Each number is 500 + 25 x the weight over the matrix's rms, rounded and kept within 0 to 999. Layers, rows and columns count from 0. Numbers have three digits each.

# layer 6 MLP up, 2048x512, rms 0.041, rows 1236-1290, columns 256-383
515491442492482467471508510523518493472462484474484485463482477495492492492489531494509505485460483566503519498536507482532507497487486482496512520487518431507472521529509502488501501502524515488500518487492511501494476491522500482491490509498458496477484485506494488494531477489521497521479525505518520483529495498456504524485513498496555473552552505478491517526523525530470565504460
474507461518514538496495501510475486496475515507436485526530512512503493459490547529481479537529510479489532500502531490497474482445511472529516499438521450455506492485501468486555515465518509492522503474498544503523495553466472545460524541463538481485534502517557485494483500484525531528494534527544497487529448464488544472492497494521465493509489502492480518472461463472499519493526
526490502527523507475506533515487520515455499487495500484505550513524486492515489495488504496473502480455514488506494502497498444501515547537477530484502499502497516480450458504521462501582497492451499541518507518479550541508482459531496460497462504493500522476493478518525491514491516531468512508532510535506504498497493507479557536452525498501511499514503450511506476486517530499490
494471517494527511468490494548548478487525510474568459527496564495515505495475516560538492495506520524507484506494515498506473542522468544494507531540560523518517504543519477520516505506507562518503493528503497491513482481438471518478502495516525492506501498512505505492504495484457488505490479496560520454518488504494483489479478454513503481507516476504505551491548504495509545483489
510517518488531477520492525541483460476514497504481524526521532507495491515487450492496511459468516500460478511485505573494486503518511514524505473503461538510530507474490481484505529495523491478473491527500555533490504482476524513544514486509515435502524530517523540505543468497489551475497435479455462503492491491508525593529536495510503530514506515525500531487497478486538501513503
484517539479500475544483488499517475474503504511488517492518509509521511503499506502502521485487485488499473530472499563484480495541528513522490500528470478514553530491454512476539497521535514520534497478500540515502519533496511498499491529472567474496509475530493509491537499530541521507522498492478526480550479481522492530526544513524551471472533455488488481496526560559523469460508
507488481533444474498517527477505472495506503500510486474540458482542498487520530492446508518514501483517460503488487498515483496454505506462501483531504539541518499483520538494450458483485522499491476547497501507502532483501531522447527513498463549543502517490488463516481458532496502494495477512516483476519508476561544493556526489448478471532520531504492470493503488559464479483499
498515473530496512492485465501500501516510458499532507479499498510502515518471497500488510507533512498481530522495500496509526466482516499487525477516493492523462500512473502491509478495485488509493539495499477481515517516486470496469514504526515502501486484507514516498489453496491487535499484492473469559522496499497506456513497540533474525481508509477492502471498511506484497501481
512494452508539494482537497521518536481483470496496473500502501467530515449521503488488509544505499507497482466488514511506484531473514505495512502436496463479533529507524515516488497529444542490494519472516516507525516485506455522552482466492477540514444467507478503513515480552495502514482518497496513476494462485473492514499499453486528501472531507488492514488496517526529512492457
513498470522516528508533479499532478514502515492497518498473508504482479499531466525487507516513487534516505507502489449482496498406515493525484548517508470515529522451465457466482487445487508521492484486464556491442560535492497491514455485536516482521527525517513513499478466517511506507478454525508478553446512471506482525509445471492414514470478455518502503504452562536480472469463
504470492513509449472529513495510483506487504487492507488473468492489503472459519506465496469497535512518545497487488492475496486484538490497533515509517513486503478498487492492510477468529507537508441463538504510475534470518509515490512531495479487538504498506519475488499469513482478464480513495514503536478502534530460505489529475493541527520501526539539486508519517475488516522465
484479543545514538503501540467475491478480466519495526488527547536464483486516484514483495461502485472522503489491501504528480509470516503471510526507519515478527504492491496491524506556516546516464464466475460533485501542469492470481472503529527527473518557487507511530522498520523485486485514507506479511492494505475505485490524506470452460483479527490514499509535510471511502519508
485505509533511519509526498465496513525494522507499463485551527485437493508517492502476460457508534525486502495503520502488453479474487407511504502532522528485508466519508468435493486490477497502513456504514525495452481527480514479515507484546474524463503472521474516467479523465494494526456491492523429475445494523485527518524498508501501497520519509504503516541480493505446559481495
463497547563530499492501479519547539498513512489512456493531507539503514527530532501462489496491477494507504514486498529530533543531493535545564520571471493508540486497482539491460511510522559463543514505483520487535466514478482475520512479462475482487468490467504470507503438519539497480520483520525483517516487517497515522458493470487502499509490474467479542501514502555501500477481
513462503480514466482477497493458478466503458507485519481506474508529524512496507483466516522518477534486491517500513490521533506473532522490486458491524492453506468494504504519502479479472513487549478485468504486520531485481477483526504450496503512450500520523539519540512463439454470488496505529484468455494500451456516444514542478449522524503549471486482514514540400480520510501471
502461489467481456562539515499530480550521487510513520523483536532495518469521465528515541554523477543536536535498463516480532520544495505498488494489498478507546514505452468484522508479510504495545497538465560479509472469516521495470485507512544459504492521531504494498448480505507511501495498505529497509494476543456485508516505525472490546513496501496510542498488543493486510484458
494524503536462552506470487493477518526531492492501503489504535485520503481504549530533526526503471520481505488450529514538492514525496541526498496485476488522514466501502484501524490529476511480528483492497480531515512542492544466517493485523526485478467486485517482492510517491497481487522491501467499480553504458468525504550504486521466546466491536532507507509526478491484482487513
467525493517513507520483488476513486492498529495511505491498499537507500521499482472492513527493530537475509502487504477513478513512521480502427473506505473520506552535513494479585491458519522528488519498502527499495471539518468518471499511478479442550529553490512497488488503526505496487512517522483464505550471489497512477525530448464491507534501498431499482523548554469522444511528
505553500481502483517465506511495482497521527512547492486546524523494477505486534528525523487462507509509499494485528509522446514534466528491446536482483523526421477492470520506483464491521540511446508464518516533496488508488499484489515478470496477484512510481483469479550533482532544514471478536446497464471475484504544529492464496447521527475478449482527491501478530508494526460494
481489490478501486465493530543515453506535460502472437491500474486515480450496483468531496503461538510482482501486520476482477489467515521450499511517522527492519453441518479502490523446490535488513504448487511487512484526485493487479491519534511451484479454510502483466466509498507485518490542482497479496509512496500518482497545544512465505508483492523500489504477482480484491502494
521498480469476519503531519504504492506472550515511478525483465515502519475489511507456505509547487534487490512520522506464514479460496472479495478449515472555502519477493510485527479509541473482469466514491542494503485485518506513489520484495476505499487503517476491518545505508474507515505556501510465509505484519462467483515498551488487515561529520465512551504529485504521504489488
541528467534467486504511514492569469486509518461495486518491487485475531477517484488524546466503555500509495526498496495497515521470502512505460489500545487519512519486483525510498472520492474516509488467480506529530513522472535459467462464511469510427509546515518498479502491509488498532469482524475490502474495481531501477542482474482496485513517471505486522510469518509521503448487
539516527509529481511507508481493488484562497487510475459465482540514467492495476488489545556490493512510495519499515490534487500483454527448543492510435481474484489488534502498515520507451504516467472525481550459510451549484514510501518491543486473472511454521484462476497494505526489483501541502472530510489511497498521491493544526536541506498521458487474487481494492484523530492549
542498490534484535505463529506517525527448530499465533507488519499489531451512477510548511559480512519508565496504528500527506486461486557524519512505438519517496507513513509529519450506527477487528504497519510505495493489539490488476497532464501481511533502509528450498513501498488474509521482485513497496502534534521491488464503521548487533477479499501485513477475494519459536505456
477495514508488482502465485501508518495475493512515495498494460469491474500489496502494461505495472496492485510538491506526504523459527519538477516472490485494520514523481433487490501489495494530481513498515523502503517506523445502523522511511496490563502532493474477486532545486516487487469495535542559523492493506504464462525534508527493522470499498459491503483529478470524502484497
514562495533488565496492538499507497486504491487488507499557522488515532506480513461509530492473486485439522501531498480470544484498495529475528517518491511467544516525517476508508487499502511493523506498501501497431546511492496500488506551518518487502485480473534506505535486480513490490495487476449462495502441497487492486478525489508499516535507516453518519477517536497505507484522
530514551477516509512507492545485479489542498450499498495512500502474529505531474547498533493452553487505483508504510498469491514527468509487522480487532510565491503541512523525523484534467506472496520488502471517542508554532502502466536515489511523508539502522479506534509534480534533515508473497468519500495513497478521534553461501473529488495535550484455486489507488495525523468487
492522440504504496514487498518521519525470504538539529543506499471501541505493507485509492483519522498516474524503486481499502509483523498497487475552454521465468524513481477508521498488500492519509542528547542519517437495525462502480488445484491477499494518446517512506506492500526519506478502472477503509499504512465450505507477494469550549487433511511489482484553456497477480487451
488517483458473508477492443501485482501521515501497483473496512527523545553451470412488482502546503570522536502444511481476545532507537489522488507465481519483489467474468494456485493514457527487503527528504526490474542511498480521518454478539495507487512456501513479473509507498500529471489522507503509478505507516517460519546526453497521491486488528485522486512487441522465552491464
455503526469535469494527425503487491537521501510491490494531535471481480485535529441440496465540527470520479504466518472484467484486494504521511480544474492517497518510514521501481508513483512528538512509526470497478518549446498514541543465501502511494450481455534536538521455521506529506458478498519530531471531454504462531528500489481470472483514502488493531464508457507546471504478
521511503493537495514559501496522471474488531481503460486490535484518490476498524476524530504502519496499506512491539509523525519485559503449491488497528550499549479526486499505500524463460487490465442520506462487478531483473478506503533515478532483496526527481525524484439481477519533471541490485486464484493496481508528502470531512490500478509465526469504506472460513552494556517479
502505471489471525504501481478508497506506491496541521527514477499526496516551499506482517508514520538480501516505479495472475491485487475563497508509532533509528466514500496483526519489526516518516519483501454504501532499462476485548471525486509503522469495497480522523499492536518482514499456518491503473473525542542511452503509500511488481511525482501510523533538544499466514509458
502504502456480510493495518490499493514517455480544519510523501487429541481488473532521522491506529500505482512513495511445518510474519540494538538525496480533489486495514516497482475517506497513497537481488482475532557561527505501508445513512458540544490524467469493555489497492518512508511494492511505499545551476518486493445548478517522474432507495478504544466506510488555491501535
487566496520489511495501485537447484507502483491493467493481532494449508487496517501522504490494564460497487563519509547471493516525496516478537500472533492525486504512494502527506484497484480471550511513517505523500497485467517508521522502505489506475509518536562495489485491505453508484519516483501535513478472521472534490475548474526491479453485507513493494535507485506481523521533
527523482505485481440544474476502502517489465473498499492558500465514513462525526487492492491520503489518485539534511528502505523480478496455521534472533531486497482509504500496518486519509490496498499477534550515492526485507508526506481505510476495515499452507474480500491502497485487544534508480522468494464489520505527477481566466517447504517479494485516526547529466500473518533494
505492515477483478539500501514465461509501484520472526473471508500520516508532474497485501513481469499529480494456510495448519468527518521515522480527545472478472474482555500551478528471493521527519490485529507517494520531488505502479512494496498484495496490455452516496537494514492508479496483509528498507489498495508493523520541456548531546488516477479501526489483512500533485473502
465475488523513490509518492463516527499488504549512489467485533508538496467489496504504501500475491504503481491523486495524475543504478517457484512521485517526519475512488494524481444534538513493502462541519464538503489510504504496510457456518522536515514481504487518476531481537550508535480502471490545452491473503505469529491521495473501501482529465536489530477529544512476467484493
484522506478541490498483479489468482528499509523504468473509510518489487503505472512467487494491549527527505510494547493507456522493512523496513472490521504519523518512502501498502501515478520476501477504515496547467546501489440533474509499496535544452526473498511510511533463497503498533489482468526461514477518503503499462494519484506530481500502512479497497509518487560475513503532
491474513504525496485512506530550531491533493497512464493456508481542482539493471520524506505473496518452479507462470479547531471512501455472501455508509562478509484487539531518494473495511492519470485479492474460504508459505493466505507446501521465492485475502465509492504503511469473487476518512514481514476503484471479466463484506540501475504504513464489472510483486547495466508526
525533479482483502476488505516475499501473492470518547490456487507480527482486500519521487542521498530528478502506535477453517500505472462511465503494486453517469498539508491501498472505499492478515501488539455467451462516479530499480471521476537491469504537483493508492460490465506522479478565533501467469513467507518484487487522496492502502489485512510507537476495488475461530479455
496488489543510543511444487551508523497496528506518515498528524477532536476509474551506512523548545509518520513549508489492502509453492522485523498474530548501501532498511497530487477515515489496492527470509531501484522521505497477520454541544487480521522525495507533512487492496529494505472500497474524519480513527442484496494473516492497518500512487503498507516475483485514482474514
498499509498486524479491511531544531439495483511533516506482472497510468521482537500497533485498449521502482492487498500498470518487494486492468525535523547503527470450485558479500515482471522506469498493548518504487505558497481509530556555492494482519425498488486522486526523484507485494537512512478504522480467473502464528548484527505475500511456534502488472460450512526495505508497
493501487487503503490508470435501453458506499477501482500497488498524538495517492486478490489501554502526485494484452501574492535496540507516546491535474501497517507495503525550512518547478491510496500507498531496511507473500506535511473503519530503498544491482503495499502474480469513522528513489555474532519505482490494539533549471505483477508490464509472452515500515513485502512478
487472489447545503498475473487500527482493509455481496478540491488519468488492517499504520539515483549482504533527478500529463465506490547512530500477493502492489485476521523473492492482496497510547522490488525484488512490495489448493484474535501462504496528481523482501482541481438532520508517471487527515462508478501480487490488500549473474460509474440501544470469534523457496500496
501528483569501457504493555510504465484492499482499495474530489492544552495490518538478482478474455519469498509514480532472561488505558519502529517480508488529442515468478490483519546478479472475496496534517506518497522510486502491511558507521472484473457507471520524511536475511450468474495531496490495469491473476515517508481537483512513474546483514471497555475503487494447468495510
501473475544552487506471493491528514503501457520493510498513483500515559494510501470511484485465465551484465502490506498515555489491485500470513460525496535513480473525521516499490529501436552507502507499498529518530465501486512492473486541529521517511467491515514479513513472474499491485526498473480486509484492458551541514519478519496541488505507505550534506524507497481481500502479
480526496503483500494472518473489484517478510468462505492489480448534544514481534482488497498509478492462510477493497476531561508479508508479537521520510512468530473505523504539478492491489500467463479488509456507496457505490474511505504517547509508523493489485503526456542494499467520501517465528518508506500503497473506471478511501452479525489538498486495503497518481503498481482498
529501491483483499470550500526484518471505493504539505535440463499473535521542499507464491515537508500500530501468525511464494488455499493505507439487508500477508481491497495486504487508492475557509524501523514566506534466533477512492455495499487524468550484497545512536496497500481494516449491520508491484484493487513458518524465551518490509493505481521483503496542502463524511505457
448508478532508500510545479506498514483490485548505525481515473525527487483497505504474507503483472546488480554503488494494508528496473492506496544484496489466540532496488524520492486489430543467539478533499488486510530509511511529497518560475514499536535508465485523527495485522506514495474498455518496523505513436485441466462523506522460506549485494511505558492486507520491491544516
499516479494556486507533499516534450495566477503489502505495483529498493487499460494492484491498507547475492473468463467468497531494495504484519493467519471451498476482501527499539457495448459496518494489555529448453494471445498456502510481497508524474513435473440489514525515456453459492487514425513563455500485546493485466517515532531476513486530468452508510468509498506479526492495
526499515501535518469525500531487497495495451514480497506492477491491492477552507483473523469541485502545494544508522522523492494444496514491515474501456480484483458495485459521440454478542507515494515484514551511482509548465472537471491552501475487503500488476513494532480510502474500500486513520518502492536461487510520487520461568496530475481530485507478491528525512531505488493518
493517527518515535426525514506479491541511489490477525519470508523463507504567523494463497528529512545507494516518519495519448506451497523485516486529506499475536517478512501472518525504475537485482534488492512504499556488525533499526466514514489503503488497502483497530551509543524486488519523500471499460514524546477479561513548511518519497510531528498479509452490499509519502541519
508504453482471496464479484506499487502450429502490507453489497506467480496476518464460538442484521498505491509483475449517500487502493542514435426477526472479492483520523474485476483493470481550471498535475469482480533492479509508526510510486502470483486482523421484535512461479505492518546474494477474491526517484510524519490503509515481485469521499516519487466509491521531478529510
526527506521507553493515557512549534482504516498539511487451502466522467514529508464503478504496469431507560515494479478496529475525482529503476499474471550508495507472504477470549494507493478468490470488514513481498473490471467481472483473543506550526496543524480515507451460485489513474480468496491486506510504443519466511489494482492526481484548493504474486515486513492533448483497
512477511468524517505485491501492528503527454455502482532504533526468493477485497489484511488496532498531513525554495517465472522509503476501527522558465525498520468481489500545538504469512506486455495463466518510470542525558484485517452472508485517516457521487518437516485444509480444476547477479487530473479490509506504476503533533556493485506515465496477496494478490475475475510475
# layer 6 MLP down (transposed), 2048x512, rms 0.041, rows 1236-1289, columns 256-383
539498504473551495504510511452516524516505523486522466516477494505521520532538505494503513510505501478489497471515482501473501484511492509514518469523518504466523486511525481496480542543496528519492500537476486512490506487505469484536494530467522555507520482520518473456520482466517506480470445489460452535490494475522499515495488490523493523452476465509496462498494451535503487462476
513486490485464527541546481489499537536516506452518484527514500526509454527459529477527517535532536548483532488487488509515538488480524502491493498538525536510494508473523575503472469516498458496492476488511546518510502517524527488543494502513497491459468513495453527496517508486522534507464459503508494457525486545524426501501535485485488510473523478517456521508519483506508484504504
473501446500502527533478530490472445482525512531528511511500496495510495515494501515480498492476493527507509519492478510516489538499459464488499511526513495482543522472479522541485530506538488498483485523463482543454501470553463473496486533486506530523520526507500520467503535548502497472538471489512551467477478529517550478475484479548518453518499453516534505522474513520506485518482
528528512484477545441470492474530545490503481502432515524530489508480507497545464417517529481492539538437486505500527454475573486498462438507534471516461479485544488498531496526461504471505500508541538518505527511535489526494532513520507525482509490464510496520498510529500512506468496421506500520495490498482514437480472470505490474512468540515458486494523490498465475487499470520513
487485559542516524489495498462514485532483492506502478516486472503528514532508498455522546469493518522514499455495494484536514487530540518510520532521511530546523477480526502485532477514478532500512505532525467492518507501514520485481512492505469492490502480469492492521489511492499489494524539524498537522498503522491491466480526477484512503497496499495521520485478520529537553476444
495487470508516479522514491503521506500556522496523487526514505517460469488482499527517508525520484537498453513497545494500508524505501550546506479505534518476522515536492531497525525522444473500499484506503520478527469532507500499575495483499480487510531523525506522531461498483530537466498493521501482530490506483463489505531499453497521508527498485471539517496476515523512538494500
479492483555481454520499504497480527518476503539519491518465506524499525485517470476477569466478504512503470511467499517475513514518497490499541507508492528491537494510579506504509502502465496554506449493478481527514528485484488480503547480444516467445478490505570537482502515563521515513493480509483525524501472485449479522455512503511494496519532507524452504547497543515510483498533
508553493536492466494494500493489427480484523519515476476505458491534462489509444524460503521477495508464495513489502460521498473533474490519490507517479535486490482516537494507514519469509481459469505494527469495543485493443517523519476469498521515504525475510498506509517521510478500538544509485530523464493510498505500502537521494517504488513508490500523485511516484512522491518479
520471538518506467509481493500500468541493455473482513498525511478511493508528471494492479507505480484522518467493479502525525492481491517486515526528521528499483499543523509524474494510550485478559515466530444510542495507515524528477511485515493486477569463476487482480496463482486570528517514484538459535485563488478513478540486477514476461506531480499510491501464521496473488492491
508506506481527506512517543495475481531542544505516471486490524489535414476521454518463504512488521500536433504487534498515449499508523470460466487487533505492493503525471482480514490521506542544511517538495464511503519473497481501486486515484520540457504456534497527481522511476521507540490507479516474468516482474473497517475547483495531530479533527491510511497562487472519486559506
482493548499542542516516474422471476474487504525502491450450468510550504541528469477529476509472498485523501504474500530488459521511508496531509497505486509533478484472515522491470507474518520511501508505504498479481496516523511476534477504484467526487502476483496525531517512506492525541508537519541473535497508515508515434470482490480503503486460481489515523497535530470487516482514
463464518523502478477522473499554535509465492492499499527520475469493504489456523543535479493506460556478509503491473527460518534528505467489478499515508487485485504473472481517496505525459478464549496520499502500489476490485540529511495485493504478524494455498492495537471486521522525477483480499527564474487558533508524488475483462522531473495557497525526480525480502501469496473467
524507529532514487428503483532511476514531514481501536490454489507505515485510499492478540494535470499516520520494496515476489454515531462480500512503484500490490513565536516497460445535463492498517470539501526508523493496532498546473494496470507464518494507484517510523465490513510490518500534559499499496496521497490513509515485511509535519498544502517481487504489534512506484508514
495496492467520504508507491515506484551508524512487489473482512492525507502440537485519501492494485518539539517488514489518473478485517511545545530506531494502492491537505527508516475493506506496488516488494536505500515491521535490460504497496481494487586483540535465478513450500499509543480501471527499478500479500517471526488479441483465495552508489527501464474516522512560515541494
506526506471512541484505434485548449532461543541487486500489505465543495555552491546476524489497493513510509464485488513508500489479539511509452516484438523546436499500492464506502485494468514499487511461476487501479471506518472532463510528528510477513479509553480515467510465535553565476527484521492531466522581549464504509480515499524492536475531557498521489499496524460494497515487
501499523467480533521465496535499525467496546499510522487464466526542508526518572462528480488475504491481489495547505454494495495509504473517515528506509520464505555520527472491503492525447444508490505521488489546490479486491443497491427521494468501479504473455521495480533478493507518465443474471457489511487445463526505500454513501488508491529515437524520518501549515525539527514503
485486518471531525501523473492457510501487513488501507495492461510493467526531493509471482474516498478488501476490459487478528511483517445474495517464536465505526495518494463496524481508476554531480498471505521478497509466497478511518478518492491472523498494466500486480488498498484526517454466493492556491449489518540516519502466491472522445508536502501519519538464522528504508501488
505510473515498491511494479480484473539487502477508558501464457475481497519504471530510540498466545524511444465533490470520467512462520511470519482516523491472507505487465510552533488515489537535459537506470497474511517525482502512480511529498491490453475489515547453489515479534498460509492498513493481490497486487493507495541482494456499520490475536508511505495473478476533483538482
457502482501477495464484507482516486461479482493537507519482491526506472498475502521492531528490421485485500568501492516484487520501562478554485491504511459532510485518538473534520493537521479500473505509448468477479491558454529486518551481495485502483483505508516459479528512461455460506526482474528492528489462494571519528493511498489518499534506548469504468444514530543503502514512
505501532537511498488528517480503526512457505468458511486551528496519503512487493516514471486466502508476514492482451574484488479533462522527483491518472508478520481518540521473525492474496476482496513481502480478516488514554546481512547515463502504474532554499486491548483512530517549459483486464505526518502520538498510486440495436535478528482512510477529512478478465484514534481516
503512498462468477492478498536482509472472463461479498504496544480478533502512491505487510495465488520500500483460468479529530503493506501495482511523520567545510479501476534489517513494480523561485496471525516508503502502489493431544519514488509492490535562515496482489497497487480481505476514490498487466486488535489497505484492470484481481531449506468527477505557488505529448516492
473481473501519539548477479554481534485506511468555476505453485486533498501503537457474545475515485473516533519477532491501496488441477536509514507506494505452487509538513513494523500442494546504503499544515525453532496492482505498482520514498512519499523534496513458533504488467511511504495494476516530534509522510521502509459495513512516517511481488509451496542526554495527511508521
516508492480490514462517483475530484505518487463522503522528539529527482471519565511520503463512466542483499441484498508485499531562487505508497504520475458497477484451469404472511534513479456485471480490507468492513480490511511493476525500551471528486481495519486514552425534501508527509545450508544506523459477499470527507501514476472513479498500499477546471491510510503560474522535
520559444533542489560528520495507521515507491458554535495470507474536507496530484454485508496510529430494490483530482509525459524491479450511504516471518501495504438472512481448502476473507482444482501500505502492501530518488522518491537482562483489518514517512469514479494517471509514516501467491513525472509491509476508487458526499474524511529476494448527469499452519434483504476478
466514473506531497509498514527499480459522496531468521480487537522536506463525550514487509464532521483502525504490498444472500516507487520526511514553501495455543481545485540480479493478516493510471487533536488490469519508446512519478510481541468465548497514503524492511514524504538463510481494463500484476489517493527504468535478497448515520494495444491471471523477514495512497466484
486410517507519476494539542455527497499490538499489490502461495539516483490501488528469522508509476463519542475503480484520509506492498527503476472505495468485517503481497485472512472519444487478506537480496504462517514517516468472551516484455477526504511467556517530448529514511481469509492465505481507501498501491496500496517479476507493491477510516505457500513522498485490511516504
514485495449526517513482506488543543487524534511489490465480495518496519467520466473469508548434503492507487541542539500514531502476489488510548513542494526500468496558499478482503476466537499529546487514501475510479524483501546487499492492458518512485482478499497474473484533522519503490510501487487516448507512521513481531484551490488481505454466481512469467514559469508522525464459
529517504522527513477526515476485502511467493499500475480510506518486457456496515524533473513477480508502516490497511560500498508524498489513476552480516522495529507490471496496522485509535491481514517474504513486508492558506459523522496513479503511485482512522506458436520482508492493496495524494500484504460499502535527511513491487548529518502520490500500489481481500512516528473511
563547423508515525492465513515482527488513523459516452511488493494495507499542470514553492501487471568492513504452516468505523488519551499533490509511527522495492494504492483532497466468493436481460493494500540471507475465545488503522500462483520542505481497516485544453501521515495541480474489470473456583526524478479523561482521529471488496452547480485504491511435500527502504499557
480497517493431521569482517516518521462472538514521493505538492479522543502536526503540548458506504504535498453556491511525473489537487484491506520492505536484499461504522521516480524547456490546489515495501489515577534482526531473519524479547538494542526548498549471484498494554448479497532493480508460485515444510496475518525499501461519519515554491494504515502493478508511552451509
519452528493464480526497518484519570519493512503504515497503522458482482529421487492482496496495443503532511546465477539530522468520484471470495467529489481494489501497501537500507475508499493537450533502495481511506528485503487531490487564497524514505511521522494537457456503490478537521478485501505508479542517496540495461486493505512495440536457465501465529505562502535488499514524
511532542486491504491546467443516467524525498489467490529541495528521534495488483537506495494488504478475523515495485538515481484575502515501494452504531529534528488482458478489497449493499475504507434499513495487471494502504492485482526518533471488494501450511529495498500497509469480525503489509501521489487501502524493476496504504478467529502478513566525491484471530497566477511486
510523489531519522511552548492493470507533498542485486541524517497495511493504476485458499532516494529515470440494496467470501497521494530498522500511523501494502533502478486476499493483546481501495489511488476487529496452479470456460488521514466497494503460512486541473486466540516493482486502457551486486533503503520576513525456491475487469521498474467484494509527462534489466518418
467511530478495463526505503446513553466563476507530471535492490468492510539466459507518502511484496459504517494506505463481497477508504508507534510521496512517500505497501466483486500499536504511507484541510500507515534499503508472495475516494506499462497471485505478559493459544468503513512496496535489494537486536470479501466480495459507523508486515529527454494500544470506493485521
515475554508553531514488494481497486533503524497489491535503505516529509546463505497465496496456487499504481462463494481495484488532501493547479478520451450493465493533508418511491473495486504515505524538537491475488486505524527479487499496513491501515507526504541513494500538482561508495499545513509499525514491530489507498492472518528511491489511541525508527502502488539479448496546
492471474475439513468509503442477500530465523527503497511464517554530458450503507504554463528480533509512522521469504491510512500474533530490437466473484488501518471521489492527486481539486489473504490475521507549546493498510507463496508498527499510509505462498530478499484515507518508494522484504509520482451535473464514472510534492487486507464505480473454534535484492517543498482480
485496506487454514492505528512504502484506502511489526525545505512516510492542494521527479500516497500490532519482521469486516508485474472564506521507543422518513497513518547522453522475480487497467514490505493477503520530504527533495480501514499504490490507486491475505541500490458494469501492470521515516489555500489477498512459482530484528518508539471487525465509526528492526506541
482497509500528506468501506514494502489460503479526574531469518503506488481487543459489493501504468500527510510524452476486491496513480525501514520506473472523521511527494478520472477485517481466507466466512470454533521543480489514472495499439492500516487512502520465500518500529489536485450505508518515519496472534523467458473500516492489533506513496532473535503520455443540512501486
492496493513486508525511486518482461474488541493515527482481537519522477525511560523511494528517556499496480469481476526524503468488451503480503438513506520536532536523510506490508510476506490501549524474505518507469491518502509491484496568495546559483498571495497474526466491506506528497506445535496529510512528481520512503492519489487511499521498471506503481521534509447522419474479
515518515461518505545465498467540516504520512539491515501505523506549522523462480521431493523487534468482511520487467497486505469501523509449482485448498520477516507503453505535499476497507478547492496453482505534519484498467462517536489533507504449483451469525517513469503504567516459508491487466527473482487497482494516502500517537472554504489520477525488482477432526562512469547498
509503500495501497509448523473504481517504475510489488498498445522508455487472515489496505515513480496491503506497489501510537485486513470493461512509507506503479484497491528509494491528460462522501496519477480550448524488510481485464509498457483470477492487466529478469529517530532508478519479457515528503530452469479528496499477488511461521502476533518535511499529483495509480516547
482502493491518502527477481493512503493466505483503536496497516521531485491522513509507523467521511485470490545501466472454549506532494526497557535527509513516490500527499506484459523479502542503499466506483493486493506471510520457443488506522522523525474494494513479494476482476507507515517487513501491507523531541542471535495494514524463513543493488487529475507511488517517502535532
510480550497482466503456493549511477472505483488510492490493541507464513508516507522514460550482473507532497490468510538480479506463514513524479455459501523528480493525484481502484452465468462496499507529486500464534505516460515454439535490539536480523450494530484509516484558504511490482517488533505521486512473490480482506490482516498477463443490468495541468485498508493531532489530
491485544492496516499489494489518496502512506509520473548513504490521481473511491479491489491499541510494515527494457489483525467455520485509501485487522528497439475491517494498514479485467519504474497509500493486506481519506494484513490528511469487475512473481493505444515511511499520471516486499530476518515513515519506529489506474526491511474465495538507510507543490510500514531546
493491466459521476513454520492515492547454497509482476513496532524472467476486533540503472534482547504510518493487496466501484521493482512486494473493475509516473513503513518490477448508510475487498486499516523482501487569529478491472517495529472485504454495516448489486491486471509465492473547496483527509495520510542466535519514541487462508471529513456495512535528466495499506519508
460519512487495507500565491483507449575523514511579509499520490476472458496503501527507481514518483503537507504538497478495498464431513532492493514501499511488516535497463498552471459559498508523552449478484505449523493523538494480463500490487514508508480520469452480499477508500467541531465502492482543547514471507529492513488500479562504503516508500503484483474504465511540525462505
519495503579529482515484533504490507497508434500523507482480477564504500482509484494529458532490467503525505504561479501511508497457481495498497490496494491522459513511513505454507481550556458467531488520498536512499504484503479536475502510489497463474497521521494479507462463521470496498445488498500493460501512494510520540530505484521474462482503511506500436493523497514479500511521
490514499513518505512467514508516496516508477445481484490535525527530464524505504488474480514499467484524473467514500480485481479527526488499478570515477479513471461571501501515520541489538467488470476461490522485498493533521491478523538502490546495502501533492497494517498505474471534477539489477519493474518490515493515482494486489498465506490502540470523525492486516496465438477515
474489493492507514551523539513472442484517511511513504462511536486537436492492480496493538521492512468514482526500525493469539509509516486486490472503514469495505483549501525477504494570473542540529548467517530513537512566520514503501494488478462516525492513491481508508518521510547527488535481537506539497481484487480508503517511498519513488522511504484508456505525482497522524528497
493541541462507480521493548526484538520493460552523532488521482471530465491492496480523501461519510516494476512508564481496491477516501497549530523464503458502508551498510524484494522545490528474565489529468498516457502539492517466463487513487487525482514548512500535496448487510479523562517502535550450476479481497520462508459502503515512448488511492507502525506492518526505448504516
539465498478489488507549484467498496526482510543493502525520496479486496485512516550502476468539511505517517529485543469505503500545481456502458507509506521473506503535438533466486529480528500477469500508465496472507521425484524474478472503528538504477515458561485516487545510531536501565484491463462551535504522501520451510525508495502500492510488507486480521480507491497490529489510
543480494465489504491464514502503555458467498477490443509525459466524548482456487533484475489444461427518483500526476460471506489504503483500466512496528432543475491472498490534481452527488514445525538471505521459471562515476479485504504512476502511569508503496496541479484494484466480526491499520500520499514459522483495510546521464501474516491509478504545489511512503491517523523516
495495498497487510482511533476508502517535512506463510484507484527538472471505497546547471526482486497511497513489522547494496497474511481478566544521468516549487500509528504508541530530475502508498499504520541529521487501529520476493491505493486505546536505493519492462530514506480502515473483526547483510484514529466456526522484479451529525497474490457476500522499462513491493495503
473496468496501455498544455440484529488494511493477497528517457418497481461462502491497472493483472518484485498541473466481485503473496502499503475509483444555506527499500487522464515461462510509505488479534498519525508504448524506497489491487483472478520493516506498494486545478514460493492526493516526479504532492504494526491497536522481516489501511511501529489493475472496516494480